Each number is 128 + 24 x the weight over its row's rms, rounded and kept within 0 to 255. Layers, rows and columns count from 0. The size above them is the row's rms in percent of the matrix's.

# layer 3 attention key, 64x128, rms 0.133, rows 52-62, columns 0-127
size [ 94  94  95 109  98  94  94  92 120  94  97]
[[126 121 109 124 133 121 110 122 144  74 105  66 131  79  99 151 115 129 107 129 153 106 129 128 145 151 145 143 128 118 114 177  95 125 128 112  95 157 136 115 115 125 164 147 138 149 102  91 128 137  76  90  75  96 149 126 123 131 164 109 106 139 140 131 172 112 155 168 128 163 107 123 148 193 108 123 120 127 104  80 105 156 134 126 158 149 123 121 140 151 138 135 155 110 129 114 159 115  98 128 117 137  92 146 144 119 156 125  88 121 179 124 127 138 148 137 128 100 152 104 140 159 140 117 163 128 106 183]
 [137  94 132 121 181 111 131 127 142 117 156 159 125 160 131 139 162 135 116 106 123  84 125 161 132 112 121 124 145 107  99 116 141 125 139  79 183 146 104 157  89 121 155 111 107 135 158 122 142  83 135 115 137 148 137 144 140 126 151 136 164 128 123 102 161 191 167 149  86 126 125 109  77 119 111 155  48 137 102 132 142 150  98 160 128 120 134 119 146 133 176 117 142 114 129 143 132 110 109 130 149 113 147 121  91 114 145 120  91 156 102 101 117 100 121 125 145 140  80 128 108 105 173 120 116 120 167 122]
 [114  87 130  97 137  84 145 154 129 161 153 137 126 152 101 149 146 133 115 129  99 140 134 186 123 129  95 115 144 112 184 126 135 151 143 109 117 122 111 142 181 146 147 144  92 103 125 102 109 113 123 120 173  96 121 103 139 143 138 128 188 134 148 102 130 125 113  96 122 120 120 120  88  85 134 105 123 151 123 192 104  92 108  72 135 143 130 123 133 105 118 103 113 149 131 163 141 158 114 157 128 158 118  97 132 167 150 128  97 187 124 139  95 155 142 135 119 106 116 137 162 134  80 137 149 115 138 123]
 [ 97  91 133 164 137  99 111 136 144 119 126 162 146 101 140 133 139 121 138 153 103 143 177 110  88 123 137 106 123 114 111 121 116 145  67 128 109 120  80 155  99  74 117 158 160 106 161 121 146 128 133 131 146 111 134 162 127 161 150 118 194 166 134 120 107 129 109 190 108 128 158 157 137 131 146 134 130 106 145 151  95 127 115 121 105 135  90 151 150  70 166 123 151 122 129 164 119 166 133 112 140 164 138 102 142 167 140 116 103 134  82 107 143  99 133 129 124 149 146  93 107 134 110  94 129 117 115 130]
 [ 84 120 141 138 124 123 144  77 172 149  56 157 131  92 163 122 112 105 124 114 146 103 124  70 161 109 167 103 126 130 115 139 135 171 132 106  74 118 131 116 144 154 149 150 101 122 154 141 159 112 111 147  93 153 110 152 112 152 100 106 126 167 117 120 127 125 128 130  85 113 119 165 120 109 123 104 114 125 138 137 136 138 114 134  82  89 104 207 142 120 121 121 117 137 139 143 132 174 143 110 149 122 158 169 150 134 172 152 120 152 152 132 146 132 119 149 134 138 130 125 102 123 107 141 100 119 130  94]
 [165 122 119 160  92 110 114  92 157 137  82 113 112 134 159 123 119 129 127 126 124 135  80 130 109 142 104 116 141 114 115 121  95 120 121 124 142 139 160 142 150 143 125 106 148 172  96  81 123 143 164  98 154 139 144 103 117 127  80 144 124 153 156 108 121 141 169 115 111 167  98  82 127 142 117 136 122 113 127 109 142 134 168  95 162 136  97  99  87 116 137 104 118 113 127 148 110  60  90 159 134 102 162 111 128 167 137 108  89 110 144 125 132 137 153 106 117 187 130 144 121 129 132 170 100 135 112 178]
 [109 141 127 151 114  89  93 165 115 162 113 121 106 111 189 139 145 127 133 119  93  90 138 157 146 113 133 160 162 167 140 116 135 135 143 137 106 130 127 163  89 136 133 142 140 114 109 168 107  95 107 133 124 147 157 142 146 144 139 113 106 147 186 123 111 146 154 146 152 116 160 169  98 108 122 114 119 121 143 139 120 132 120  72 152 123 109  61 141 143 117 155 157 143 109  98 138  94 131 111 136 114 138 167 166 115 121  68 103 129 141 110  92 126 178 134 111 151  88 133 130 141 129 106 115  89 141 104]
 [111 106 139 118 164 121 173 147 140 111 138 163 117 100 115 132 106 139 142 112 153 146  93 115  95 128 118 113  96 120 120 136 131 127 106 125 190 150 141 110 110 170 119 142  97 138 171 149 131 138 120  95 125 153 115 106 129 138 113 120 162 128 153 134 129  90 107 131 104 174 125 123  70 119 162 105 129 125 157  99 152 188  98 110 165 149 101 115 147 152 138 137 147 125 147 173 138 115 137 131  97 141 127 119 142 111  99 141 169 132 130 130  96 127 112 105 125 120  55 110 132 119  86 171 120  65 139 156]
 [112 135 156 116  72 102 140 104 157  98 164 148 115 126 126 139 121 122 137  95 134 147 129 158 110 180  91 157 138 141 126 132 103 175 165 127 162 167 157 163 152 157  98 137  85 155  73 120 164 138 138  68  91 119 112 125 149  85 135 116 115 154 122 104 115 142 115 121 137 139 121 112 171 128 105 130 138  92 152 113 135 120 137 110 122 159 140  76 135 173 120 121 151 137 111 112 120  97 157 127 116  70 136 138 137 135  94 127 135 130 150  74 121 176 118 132 136 133  99 121 119 128 119 100 135 127 142 142]
 [145 115 173  85 165 162 119 128 102 130 146 150 112 114 167 148 135 143  99 115 125 175 129 127 135 101 115 142 162 121 100 124 126  84 145 137  93 151 146  94 160 123 127  98  85 127 146 123 146 133 140 138 124 114  86  77 116 145 121 163 136 130  76 112  59 134 171  97  94 144 144 131 111 151 152 117 125 124 146 140 121 182 154 112 161 148 130 125 159 146 130 163 180  74 136 122 106 129 124 144  93 119 131 116 134  94 129 108  81 132 113 102  92 133 112 127 138 140 154 144  96 119 125 118 140 144 144 134]
 [ 90 136 156 136 100 185 144 147 156 115 167  71 145 130 147 119 142 132 100 132 150  89 149 119 126 123 119  91 113  91 158 132 136 122 121 104  90  94 117 110 126 150 128 159 133 107 145 134  86 130 142 116  95  99 103 107  96 109 201 109 154 143  94 104 118 131 131 134 124 131 165 129 137 180 124 132 156 105 144 146 137 110 118 116 135 137 160 122 117 130 150 122 112 113  85 152 137 186 148 110 106 136  82 114  90 124 118 177 133  95 104 167 112 109 162 112 120 146 120 130 103 118 143 154 167 131 131 146]]
# layer 3 attention query, 256x128, rms 0.157, rows 53-63,117-127,181-191,245-254, columns 0-127
size [ 94  91  90  90  86  78  87  88  86  89  86 100  95 101 110 101 103 101 110 105  89 106  85  77 115  95  83  92 104 119  98  99 106 101 106 125 110 103 113 106 135  98  99]
[[ 85 120 148 101 153 143 176 107 126 154  93 127 161 120  79 168 115 107 135 137 117 157 110 135 169 123 129 127 139 115 112 148 101 206 115 179 135 150 143  71 143 112 112 108 141 134 102 162 132 111 125  86 116 129  77 154 136 100  92  70 172 142 120  91 110 128 114 143 152 124 135 110 159  80 129 150 160 113 108 130 134 135 163 123 143 122 119 102 116 130 136 159 148  87 121 121 121 109 131 109 146 137 137 154 141 131 128 148 125 137 108 101 156 181 130 108 117 141 145  89 152 113 129 121 146 128 114 129]
 [135 122  76  86 147 113 145 101 123  92 136  96 192 133 119 125 186 147 149 167 148 119 123 172 113 156  96 141 158  92 107 128 145 113 119  84 193  77 151  98 143 156 124 108 176 113 129 140 137 113 156 125 130 131 121 128 115 105 123 110 166 133 123 122 133 105 145 135 119 121 111 135 154 116 132  97 130 145 144 115 130 115 140  88 108 136 109 188  84 165 101 133 153 115 126 113 133 107 159 105 122 137 131 145 130 127 113 137 150 162 128  96  94 108 182 130 122 142 132 135 114 123 125  90 135 142 127  81]
 [ 93 138 149 101  93 119 163 187 118 117 129 150 130 145 121 119 136 164  73 151 132 132 109 136 121 138 163 117 131 143 147 140 130 121 146 123 131 156 117 133 106 101 143 143 143 154 144  73  99 128 152 107 117 153 120 124 197 131 147 115 125 121 142 129 149 128 131 143 112 130 144 120  94 135 104 120  71 172 121 150  94  82 101  99 152 137 149  95 136 109 115 118 144  90  95  89 119 144 108 180 151  88 156 130  84 147 134 128  99 148 134 167 150 189 138 121 116 143 101  99 102 114 118 135 137 141 117 100]
 [108 123 141 109 100 143 149 123 142 140 100 182 133 119 129 134 100 104 101 136 192  77 153 150 121 138 127 139 112 101  92 124 140 125 106 135 133 113 121 143 110 134 133 159 192 125 119 140 113 109 106 128 165 137 138 189 154 104 162  93 188 155 106 142 154 187 135 135 127 106 124 138 125 115 153 152 126 153 127 114 142  91 119 113 134 110  87  97 117 107 152 129 142  89 147  82 136 131  82 124 121 104 138 113  69 121 161 140 137 159 114 144 112 161  98 123 133 112 128 147 129 149 137  97  90 121 129 135]
 [139 114 114 153 111 146 119 146 118 114 123 168 160 132 131 136  92 137 144 125 119 137 105 142 151 122 122 113 133 152 102 129  88 133  98 142 127 112 109 141 165 111 143  89 117 126 111 126 151 181 140 132 157 176  78 116 136 119 125  82  98  91 149 122 123 133 173 160 150 176  69  98 204 130 124 129 168 140 117 147 119 134 103 131 113 126 159 138 116 138 127 126 122 113 130 149 106 111 109 102 156 134 139  97 154 124 126 154 197  97 142 114 151 130 130 103  89 103 111 113 136 186 113 115 103 112 157 152]
 [123 135 108 111 104 109 158 115  97 123 134 163  98 170  67 145 139 138 141 133 144 127 160  96 117 109 121 116 159 100 163 127 131 133 119  86 140 123 137  67 139 112 137 117 163 133 126 115 107 107 158 137  93 139 183 122 183  77 136 143 122 112 100 137 128 156 123 101 148 148 143 100 125  90 104 141 149 125 101 105 127 138 139 102 150 164 135 110 156 135 169 168 119 162 127 134 130  99 160 122 149 119 148 128 116 150 121 107 117 155 153 100  90 152 115 118 121 114 192 157 106 106 146  72 120 149 116 109]
 [156 114 141 151 135 144 104 113 123 110 152 109 144 159 112 147 137  72 135  92  98 143 130 139 128  85 120 157 144 108  79 130  83 149 120 117 137 127 163  87 117 154  99  98 113 162 169 136 133 140 154 155 104  96 134 100  80  99  87 162 162 155 119 120 130 142 173 105 136 139 149 180 125 155 133 112 128 128 102 145 122 120 139 115 138 175 115 100 165 140 138 177 106 114 112 175 130 151 127  99 110 156 103 121 147 135  88 160 122  88 108  90 144 123 118 143 143 126  94 131 118 129 110 126 140 154 129  99]
 [128  99  84 146 104 142 146  82 142 123 138 121 145 138 115 114  88 106 185 123 109 115 114 113 103 125 150 128 173 131 136 124 162 129 121 146 104 117 152 161 146 127 146 138 127 145 113 144 155 187 134 118 136 134 142 129 106 117 142 140  86 132 118 129 152  99 151 104 116 158 116 106 149 185 152  77 131  74  80 173 145 134 115 128 153 126 137 122 123 139 114 148 116 111 164 114 153 121 131 100  82 116  99 148 171 101 127 137 169  85 152  90 148  98 135 143 102 182 132 114  83 116 135 130 122 152 141 135]
 [150 108 102 129 177 144 163 122 127 148 150 108 125 154  93 102 119 172 130 139 140 131 154 136 105  91 111  78 100 101 103 146 140  98  73 151 142 143 172 105 111 163 121  92 127 156 132 121 122 142 152 120 100 148 164 100 110 158 126 145 188 146 106 136 146 129 137 118 106 130  99 142 157 119 135 125 146  98 161  95  98 117 149  87 122 126 125 139 107 155 123 137 117 144 125 155 142 134 162 145 172 128 146  81 125 112  96 149 104  87 118  74 112  96 104 152 156 147 106 162  92 115 148 123 121 133 143 130]
 [172 137 163 133 122 144 128 138 152  92 130 100 130  90 170 105 151 149  96 132 132 113 169 104 115  96 129 103 152 115 133 110  96 123 145 131 111 126 123 142 115 124 114 173 138 121 135 148 107 100 115 130 138  98 126 119 101 158 133 150 115 135 131 140 102 104 142 145  94 142 102 138 108 150 160  98  85 100 139 116  29 113 129 113 130  92 114 119 145 145 136 151 117  85 153 123 118 150 148 139 135 160 144 138 132 138 150 145 155 109 152 159 121 127 104 180 177  89 123 120 111  97 146 100 193 131  91 130]
 [127 127 129 140  87 118 153 175  53 193 124 114 132 101 107 111 133 153  96 141  69 139 113 129 163 129 152 124 154 134 158 107 112 171 130 129 162 130 108 129  92 141  97 133 158 102 136 108 113  88 139 133 160 124 185 160 166 112 125 135 117  91 124 135 106 103 101 128 160 139 137 151 136  94 123 122  98 155 152 150 111  99 147 146 123 100 153 129 157  97 110 111 108 132 161 160 138 114 110 131 117 103 175  96 117 108 173 115 154 119 118 160 152 128 119 136 148 126 135 142 136 119 130 122 120  91 141 100]
 [122  92 111  82 157 149 108  81 131 139 128 193 126 120 121 167  95 117 131 149 129  84 130 157 100 140 131 175 130 133 120 123 104 166 133 154 147 102 110 155  98 134 117 156 123 131 125  99 157 123 118 138 132 164  87 111 110 130 104  80 132 120 127 131 129 144 116 129 132 120 152 122 143 147 139 135 157 125 127  87 126 122 128  92 127 137 151 118 145 178 184  83 166 130  86 117 171 125 159 142 156  97 138 137 142 113 107 123 125 170 119 117 116 147 149 103 117 105  66  86 153 146 157 124  89 140 138 117]
 [186  69 129 114 103 181 152  95 133 113 101 129 106  99  88 144 133 117 128 127  79 156 156 168 144 139 149 104 150 101 138 128 121 145 173 160 140 130 151  98  82 133 133 147 157 120  85 121 156 116 129 140 132 120 158 129 161 158 123  89  86 143 107 136 145 103 155 127 139 116 159 116 157  89 111 137 154  92 112 143 114  96  93 118 136 114 116 131 114 144 101 114 105 117  68 120 113 127 114 106 149 136 144 136 109 162 120 179 116 143 133 131 104 150 197 147 133 112 107 148 123 124 126 142 125 138 137 136]
 [111  95 140  78 103 144 145 141 128  93  61 127 131 104 175 109 108 145  82 140 136 119 128 173 160 120 140 115 127  80 125 113  86 145 137 137 184 157 120 107  81 100 137 102  84 118 130 102 108 101 125 113 130 175 148 150 152 121  86 113 138 153 124 135 167 146 118  90 130 122 126 119 125 114 105 163 107  96 126 134 172  92 123 141 143 111 131 131 130 109 140 150 136 174 132 133 123 134 134 152 134  94 117 163 125 141 162 131  96 112 117 124 125 132 116 145 132 127 167 136 149 166 159  80 147 144 145 160]
 [128 110 166 123 106 107 122 159 170 126 111 151 138 108 137 130  82 138 110  98 148 105 139 125 143  87 125  66 111 111 171  97 125 132 128 177 159 171 109  93 116 131 175 163  93 167 147 135 133  95 168 118 132 118 131 145 176  91 123 135 114 179 115  95 140 120 119 105 124 163 157  88  91 125 128 137 139 108 158 180 133 110  85 146 126 128 123 115 159 158 139 153 131 120 152 126 126 146 109 130 116 120 162 115 101 139 129 141 131 135  88 132 141 115  99 114 138 119 123 102 153  85 155  88 113 130 133 145]
 [122  96 117 134 173 147 151  93 163 105 163 140 146 116 142 105 159 121 162 132 168 158  99 179 113  92 139 149  99 134 104 109 140  97 101  96 151 110 126 128 171 108 150 125 152 103 134 165 154 123 159 165 123 126  96 114 129 103 105 139  50 129 133 102 124 128 125  91 106 136 112 139 142 148 132 127 118 120 148 100 155 129 163 142 100 136 122 101 134 134 116 153 113 133 160 183 156 109 111 121 120 119 101 135 142  97 134  83 141 125 100 119 159 130 182 110 109 152 119 140 127 119  99 123  85 160 130 169]
 [160 111 150 115 136 135 126 129 180 117 120 151 100 138 169  77 114 133 137 128 146 154 126 156 149 156 165 128 144  98 130 151  86 104 142 158  84 127 153 149 176 152 137 131  72 164  93 108 104 134 146 133 113 107 150  85 128 120 123 117 140 139 137 128 117 135 126 156 122 163 110 134 124 108  95 118  93  79 138 152 118 177 170 129 118 124 126 130 156 143 168 109 164 139 116 105 132  90 117 155 104 103 151 175  90 147 116 101 104  95 130 113 107 127 126 114 120 135 161 104 101  95 114 146 116 123 138  74]
 [113  90 152 115 120 146 130 101 131 163 168 100 141 176 128 121  84 144 160 105 151 139 140 128  95 119 123 146 165 143 138 120 106 140 105 125 160 110 135 145 116  68  82 106 142 103  83 111 152 114 116 105 119 147  95 127 171 150 154 161 111  83 134  66 105 106 116 184 117 119 142 156 120 150 165 149 157 159 100 113 154 133 118 127 145 158 156  93 135 169 151 135 104 109  93 148  97 124 129 161 141 156 117 108 133 134 102 122 144 132 111 147 119 132 107 131 154  80 142 133 141 106  95 133 119 122 123 120]
 [146 117 122 105 110 147 110  87 148 122 165 127 134 120  79 127 108 111 193 144 132 121 143  88 113 115 110 122 101 134 112 160 144 151 109 100 133 118 127 113 123  99 135 122 116 137 130 124 143 154 169 108 123 154 105 120  86 134 125 104  99  93 124 121 113 106 172 131 156  92 138 138 130 127 129 138 186 112 109 115 109 175 173 146 124 190 160 161 129 192 113 159 114  76 147 113 129 119 142 110 129 131  93 136 128 143 112 126 196 124 147 125 154 104 118 121 151 159 163 116 130 152 137 106 132  90 117 106]
 [141 103 107 152 174 131 136 149 181 131 126  79 134 145 142 128 141 147 117 123 129 100  79 158 113  92 143 111 129 132 128 112 126  92 132 126 147 105 129 104 123  97 115 112 154 109  77 109 134 136 103 133 111 118 152  89 177 118 149 125  88 146 130 124  98 146 122 136 110  99 113 139 152 133 127  95 121 118 121 117  93 145 157 148 113 192 118 128 173 182 128 148 120 125 112 105  90  96 169 170 162 123 123 116 165 113 128 116 128 153 156 131 134 131  99 144 137 157 134 159  94 109 143 135  81 139 132 192]
 [139 128 147 125 145 122 148 114 132 122 120 141 145 114 146 100 171 131 133 136 104 134 141 130  86 133 123  94 111 129 148 100 140 135 148  74 109  51 138 138 105 127 124 157 137 114 123 151 148  94 112 115 134  99  98  95 132 131  98 125 132 135 132 137 126  87 170 101 137 104 108 123 143  88 182 140 133 155 116 154 124  91  97 143  67 120 163 138 125 124 132 120 112 125 125 143 171 199 170  85 106 161 162 160  88 141 130 103 141 178 126 141 133 152 155 163 135 115 134 125 135 125  98 127 147 131 135  92]
 [138 149 157 135 137 124 154 130 117 117 122 151  86 132 168 132 131 139  74 105 150 126 147 129 182 149 114 142 129 115 148 102 158  86 181 120 148 131  79 132  90 131  88 142 142 117 152 104 128 121 111 153 165 162 152 153 135 121 122 106 156 153 129 112 150 128 130 129 147  96 157 165  85  98 106  85  89 149 150 164 125  66 115 132 132  91 145 134 117 122 125 155 124  89 113 160  95 147 140 112 127 134 174  99 111 147 118 164 104  86 116 140  88 119 127 141 129 120 133 100 133 106 152 148 119 115 145  94]
 [ 99 161 162 129 124 127 111 130 104 128 138 166 117 163 115 164 155 112 150 139  98 167 119 126 106 157 144 140 105 155 120 105 128  95 125 133 124  97 127 160 116 136 107 123 105 135 136 126 153 127 131 156 123 131  89  73 132 113 142 129 126  90 154 120 122 165 109 165 148 121  86  92 169 110 158 163 112 131 122  91 103 130 181 140  92 139 158 136  81 128 107 153 165 128 156 105 149 110 152 136 124  85 132  98 133 117  91  67  93 136 147 157 160 156 112 134 112 134 101 161 166 117 157 114 107 125  97 147]
 [119 122 131 140 101 132 154 112 150 135 180 141 107 128 126  86 176 103 156  92 144 139 103 144 140  84 124 146 104 133 120  99  62 122 159 124 127 121 132 149  93 123 150 153 112 116 137 178 119 123 164 104 106 119 112 137 124  80  95 125 119 121 124 124 107 135 137 169 155 137 136 110 165 137 160  96 123 118 141 144 116 132 133 132  66 154 109 118 133 147 130 154 131 148 160 133 125  88 115 109 127 149 107  96 121 121 115 138 141 173 119 100  99 145 174 108 171 198 135 149  98 152 119 112 124 129  78 118]
 [111 144 147 110 154 140 169 138 118 140  95 130  84 145 142 159  99 139 130 129 113 123 138 143 120 131  97 115 110 124 150 176 185 111 133 105 116  88 112 131 164 154  96  94 139 126 156  70 114 130 153 109 141 137  90 108 169 155 110 160 125 156 154 113 158 140 112 151 167  81 129 138 175  66 160 119 123 106 128 128 149 126 122 119  82 107 148 132 100 141 135  85  82 113  80 137 144 148  94 141 144 127 148 135 124 142 125 112 157 122 131 110 106 125 134 164 156 116 133 103 100 103 117  84 118 137 127 127]
 [152 160 157 131 153 112 123 123 101 154  87 192 140 115  98 137 126 136 119  94 124 147 119 104 163 180 148 151 132 161 136 155 171 118 146 159 123 173 102 145 132 153 112 135 127 134 145 155  98 152 101 150 120  96 153 110 120 116  85 109 121 129 108  98 124 137 135 147 140 100 143 145 173 101 107 105 155 120 154 145  86 140  82 115 117 111 149 117 124 128 156 101 106 175  87 109  68 141 123 122 113 101 163 156 136 161 128  84 107 114 119 116 106 121 114 143  98 101 162 134 155 117 140 133 102 112 114 153]
 [138 135 105 105 122  78 194 185 135 134 154 122 128 111  65 119 159 118 143 112 156 156 143 100 108 127 118 108 150 155 112 119 143 167  97 109 146 164 137 121 132 149  86 153  78 138 127 148 129  91 132 101 119 130 133 142 104 124 116 105 102  96 144 123 118 143 118 142 146 131 138 145  89 118 111 133 163 122 132 151  61 155 155 140 126 119 110 128 123 136  80 102 164 178 144 141 119 128 152 117  77 133 110 144 127 133 141  78 127 137 127 117 139 101 132  98 124 142 150 128 153 145  99 166 150 124 172 149]
 [155 119 113 139 126 144 129 108 126  89 159 149 112 115 119 125 161  83 176 151 138 114 147 174  91 144  99 157 110 109 166 112 134 142 109 146 142 156 162 108 104 131 116 151 133 131 128 160  99 110 102 100 134  97 129 137 101 143 106 105 163 132 111 102 111 108 130  98 130 163 125 129 112 129 122 194 140 140 123 152  65 172 117 113 111 132 167  92 170 112 118 108 120 151  95 118 145 162  65 144 143 110  98 119 137 143  89 151 145 158 124 119 129 122 159 144 144 123 112 127 120 169 138 147 144  81 121  97]
 [ 99 117 158 118 134 125 115 162 155 136 137 114 117 142 145 133 123 139 172  89 162 144 144 101 110 141 190 130 149 133  84 139  92 144  88 157 164 149 159 143 113  84 109 141 109 166 136 175 104 105  86  81  99 119 113 105 137 142 137 132 126 138 115 120 130 117 129 158 114 120 154 124 105 148 139  87 155  97 129 156 137 121 160 108 149 116 140 123 144 156 142 114 140 162 133 149  82 135  98 121 115 115 108 165  83 196 106 135 141 113 117 111 123 128 114 129 135 101 110 131 122  91 114 154 101 118 111 193]
 [ 93 142 125 105 118 155 108 150 205 104 152 126 133 136 108 105 132 125 150 125 117 120  84 112 176 104 161 144 150 135 138 135 108 127 110 120 144 120 131 137 147 104 120 119  98 110  96 142 154 110 112 122  89 131 118 114 118 101 158  68 122 145 124 114 147 164 124 113 111 145 101 120 139 175 114 125 103 139 128  95 101 165 156 117 152 136 124 137 166 119 115 136 153 169 156  77 159 112 152 125 124 146  89 171 166 169 130 141 158 136 115  98 132 126 135  96 120 181 133 145 145 109 149 112 115  64 127 100]
 [152 133 147 112 141 158 101 144  93  79 152  79 164 137 105 168 133 153  91 146 133 113 101 117  98 106 128 126 113 111 164 146 123 107 123 129 159  97 119  95 139  95 143 121 145 139 134 104 100 124 142 100  98 126 128 139 183 149 102 140 164 173 101 135 131 123 103 135 111 110 134 104 127 136 123 171 145 146 138 127  85  97 153  81 144 148 140 124 164 125 137 123 159 186 124 120 132 119 135 127 100 101  89 111 130 101 137 105 170 126 116 162 109 108 104 158 114 113 127 169 184  92 122 130 167 131  99 148]
 [160 108 130  86 134 147 193 142 135 117 112 113 155 129 140 132 179 129 105 127 145 141 191 126 122 113 152  72 123 107 153 124 133 137 137 103 109  86 103 141  76 160 105  84 140 105 166 124  89  98 122 161 129 119 124  94 101 124 183 137 145 101 126 122 130 124 135 124 123  83 147 156 155 117 122 147 136 109  77 144 101 140 158 134 116 150 130 133 131 121  77 130  96 150 126  96 130 148 162 141 109 109 120  99 109 157 142 131 118 129 158 166 131 178 140 144 149 119 102 122 105 136 110 160 128 128 158 141]
 [109 126 132 108 131 119 122 123 106 124 106 196 144  98 146 106 154 101 159 114 173 139 111  99 129 145 111 140  80 121 119  97 165 116 109 135  96 129  97 136 150 129 108 117 135 124 117 108 146 174 108 121 172 144  90 133 129 168 141 137 102 116 129 121 178 137 143 128 153 120 103 124 138 109 151 166 135 139 104 132 138 127  99 140 121 149 170 160 139 148 130 159 105  91  79 125 125 107 167 148 165  94 148  75  92 119 134 151  93 178 141 142 131 114 138 176 127 110 121  86  81 139 112 121 111 145 150 153]
 [157 108 133 113 120 126  81 121 143 146 134 179 121 111 106 141 139 117 127 166 135 133 140 120 129 147 112 146 157  60  97 127 114 128 193 147 100 125 122 145 161 123 119 152 111 132 117 137 114 109 134 124 157 125 115  98 117 118 133  84 114 160 132 133 124 130 132 132 115 129 158 115  94  91 143 115 126 159 108  68  82 120 138 158 143 138 138 146 129 186 130  96 144 101 134  74  98  94  95 163 174 129 131 130 146 156 121 122 122 173 136 134  90 152 136 167 100 143  95 178 164 131 157 131 120 135 123 105]
 [165  76 109  99 138 136 146 146 161 156 141 116 159  96 106 123 152 129  83 140 124 125 134 142 110 113 107 154 148 128 163 106 128 108 140 103 144 116 122 150 115 137 107 101 118 126 134 139 114 100 113 175 128 128 167 129 116 113 140 121 159 124 120 131 153 175 113 141 138 120  89 121 148 143 147 136 112  84 196 164 147 126 130 116 150 120 152  91 132 104 127 128 110 156 149 139  80  86 120 110 111 142 104 110  95 116 132 122 112 107 174 160  58 126 166 138 138 105 161 133 101 166  90 162 175 125 102 129]
 [100 136 143  82 146 118 129 168 143 106 144 151 148 123 132 151 115 110 118 169 109 132 170  93 111 144  89 165 120 100 127  98 146 129 111 113 156 163 109 130  97 133 150 150 100  90 134 145 134 118 137 134 142 118 115 144 118 128 105 116 222 168  94 140  95 119 109 106 125 161 125 107 155  76 131 150  96 121 139 152 153  96 126 102 143 152 125  91 123 123 129 169 134  94 120 164 122 130 147 141 129 152 132  89 146 119  95 141 124 119  78 104  94 125 156 146 116 153 143  95 161 124 134 110 112 112 136 173]
 [132 146 147 128 154 119 103 146 143 102 109 161 150 123 150 119  97 118  97 120 111 132 120 120 151 110 140  81  98 116 162 128 124 129 127 113 181 152 127 100 119 151 192 113 101 154 165 116 102 120 148 144 128 102 120 105  87 111 107 136 118 164 126 122 122 132 162  90 131 144 153 110 105 122 182 127 107 141 134 158 176 111 135 105 121 156 161 161 108  89 190 155 136 117 151 119 169 124 125 126 139  98 153 128 132 111 136  83 126 117 126  95 198 132 111 119  99 124 109 133 143 118 134 101 104 161 150  84]
 [114  86 161 131 132 129 124 117 110 115 127 107 162  79 122 123 162 157 171 109 129  97 138 150 118 192 111 156  99 152  87 114 119 110 121  75 134 176 104 115 166 173 140 160 154 167  98 125 132 115 156 153 116 128 136  81  83 171 116  91 122 115 156 134 127 120 121 112 100 124 125 170 124 124 111 153 117  85 153 135 157 172 121 157 102 117 127 120 140 159 132  92 142 140 110 159 131  86 130 136 115 151 123 130 120 119 111 110 115 124 126 138 144 104 175  81 143 112 131 134 123 121 110 101 164 125 129 149]
 [120 142  82 105 119 122 162 149 166 141 126 173 117 110 117 100 118 111 123  88 156 122 156 149 139 114 142  86 131  84 113 158 165  95 131 142 127 105 145 115 118 132 113 124 162 131 116 107 183 139 119 122 112 136 118  76 177 143  78  96 113 149 116 142 127 147 109 140  80 130  71 122 139 123 117 153 123 139 165 128  89 149 133 126 145 135 137  94 154 163 113 133 152 170 117 146 122 112 142 143 152 145 146 113  91 146 126 118 133 127 179 172  69 114 117 137 151 139 122  98 127 125 126 117 112 112 181 100]
 [135 154 113 141 132 123 149 128 171 119 168 138  76 115 122 142 103 139 144 104 137 109 107 123  95 137 147 131 121 197  99 143 150 150  88 109 215 135 128 128  88 143  98 130 135 154 143 157 158  70  92 111 123 156  66  99  83 158 128 123 136 119 108 137 136  92 133 123 140 149 100 147  92 135 164 142 117 134  87 134 106 126 111  99 133 123 156 125 154 134 151 134 120 145 121 165 109 125 138 112 118 126 134 136 138 139 156  98 131 109 133  81 137 106 140 158 101 132  96 128 112 166 120 150 147 112 150 141]
 [126  99 104 127 120 190 116 122 175 160 139 150  87 140 111  97 138 130 136 130 156 110 154 133 108 108 118 108 128 160 108 139  98 147  74  96  86 118 158 110 169 116 126  86 129 142 130 152 131 162 153 120 126 120 120 110 150 104 116 136 138 102 158 141 113 130 119 153 139 137 124 129 139 106 159  93 146 138 100 112 132 201 169  89 147 127 134  97 177 119 139 116 126 148 152 152 153 135 130  81 101 142  97 165 139 147 124 121 129 101 120  87 124 115 137  76 101 128 146 158 134 132  83 109 131 148 170 118]
 [124 113 108 165 135 125  94 127 168 166 154 107 106 147 151 155 173 112 128 146 130 139 126 120 112 130 153 119 107 156 157 115 106 152 144 120  85 118  98 133 169  87 145 139  79 160 105 149 150 132 140 195 122 152 134 102 189 123 163 157 113 101 146 127 105 123 137 114  97 122 143 137  88 130 136 119 121 158 163 101 102 134 169 134 116 114  84 125 116 116  84  96  97 147 122 120 129 116 142 141 121 100 138 112 130 133 162 110 121 161 127 101 104 163 145 108  94  90 114 169 118 123 147 116 123 160  82 148]
 [162 145 152 133 155 133 139 123 146 138 146 100 133 128 106 131 119  50 119 123 147 142 155 123 105 131 105  97 133 111 138 124 124 137 110  99 102  72 102 188  87 107  87 112 137 101 155 142 110 129  99 115 165 151  93 123  87  83 141 112 133 166 126 126 120 101 125 113 134 129 173 131 120 150 138 121 131 137 144 178 121 121 131 128 104 134 149 149 143 145 154 128 135 167 124 131 184 138 154 116 110 166  84 190 125 129 101 123 142 120  84  85 120 121 150 145 108 144 100 127  89 100 114 149 145 132 133 149]]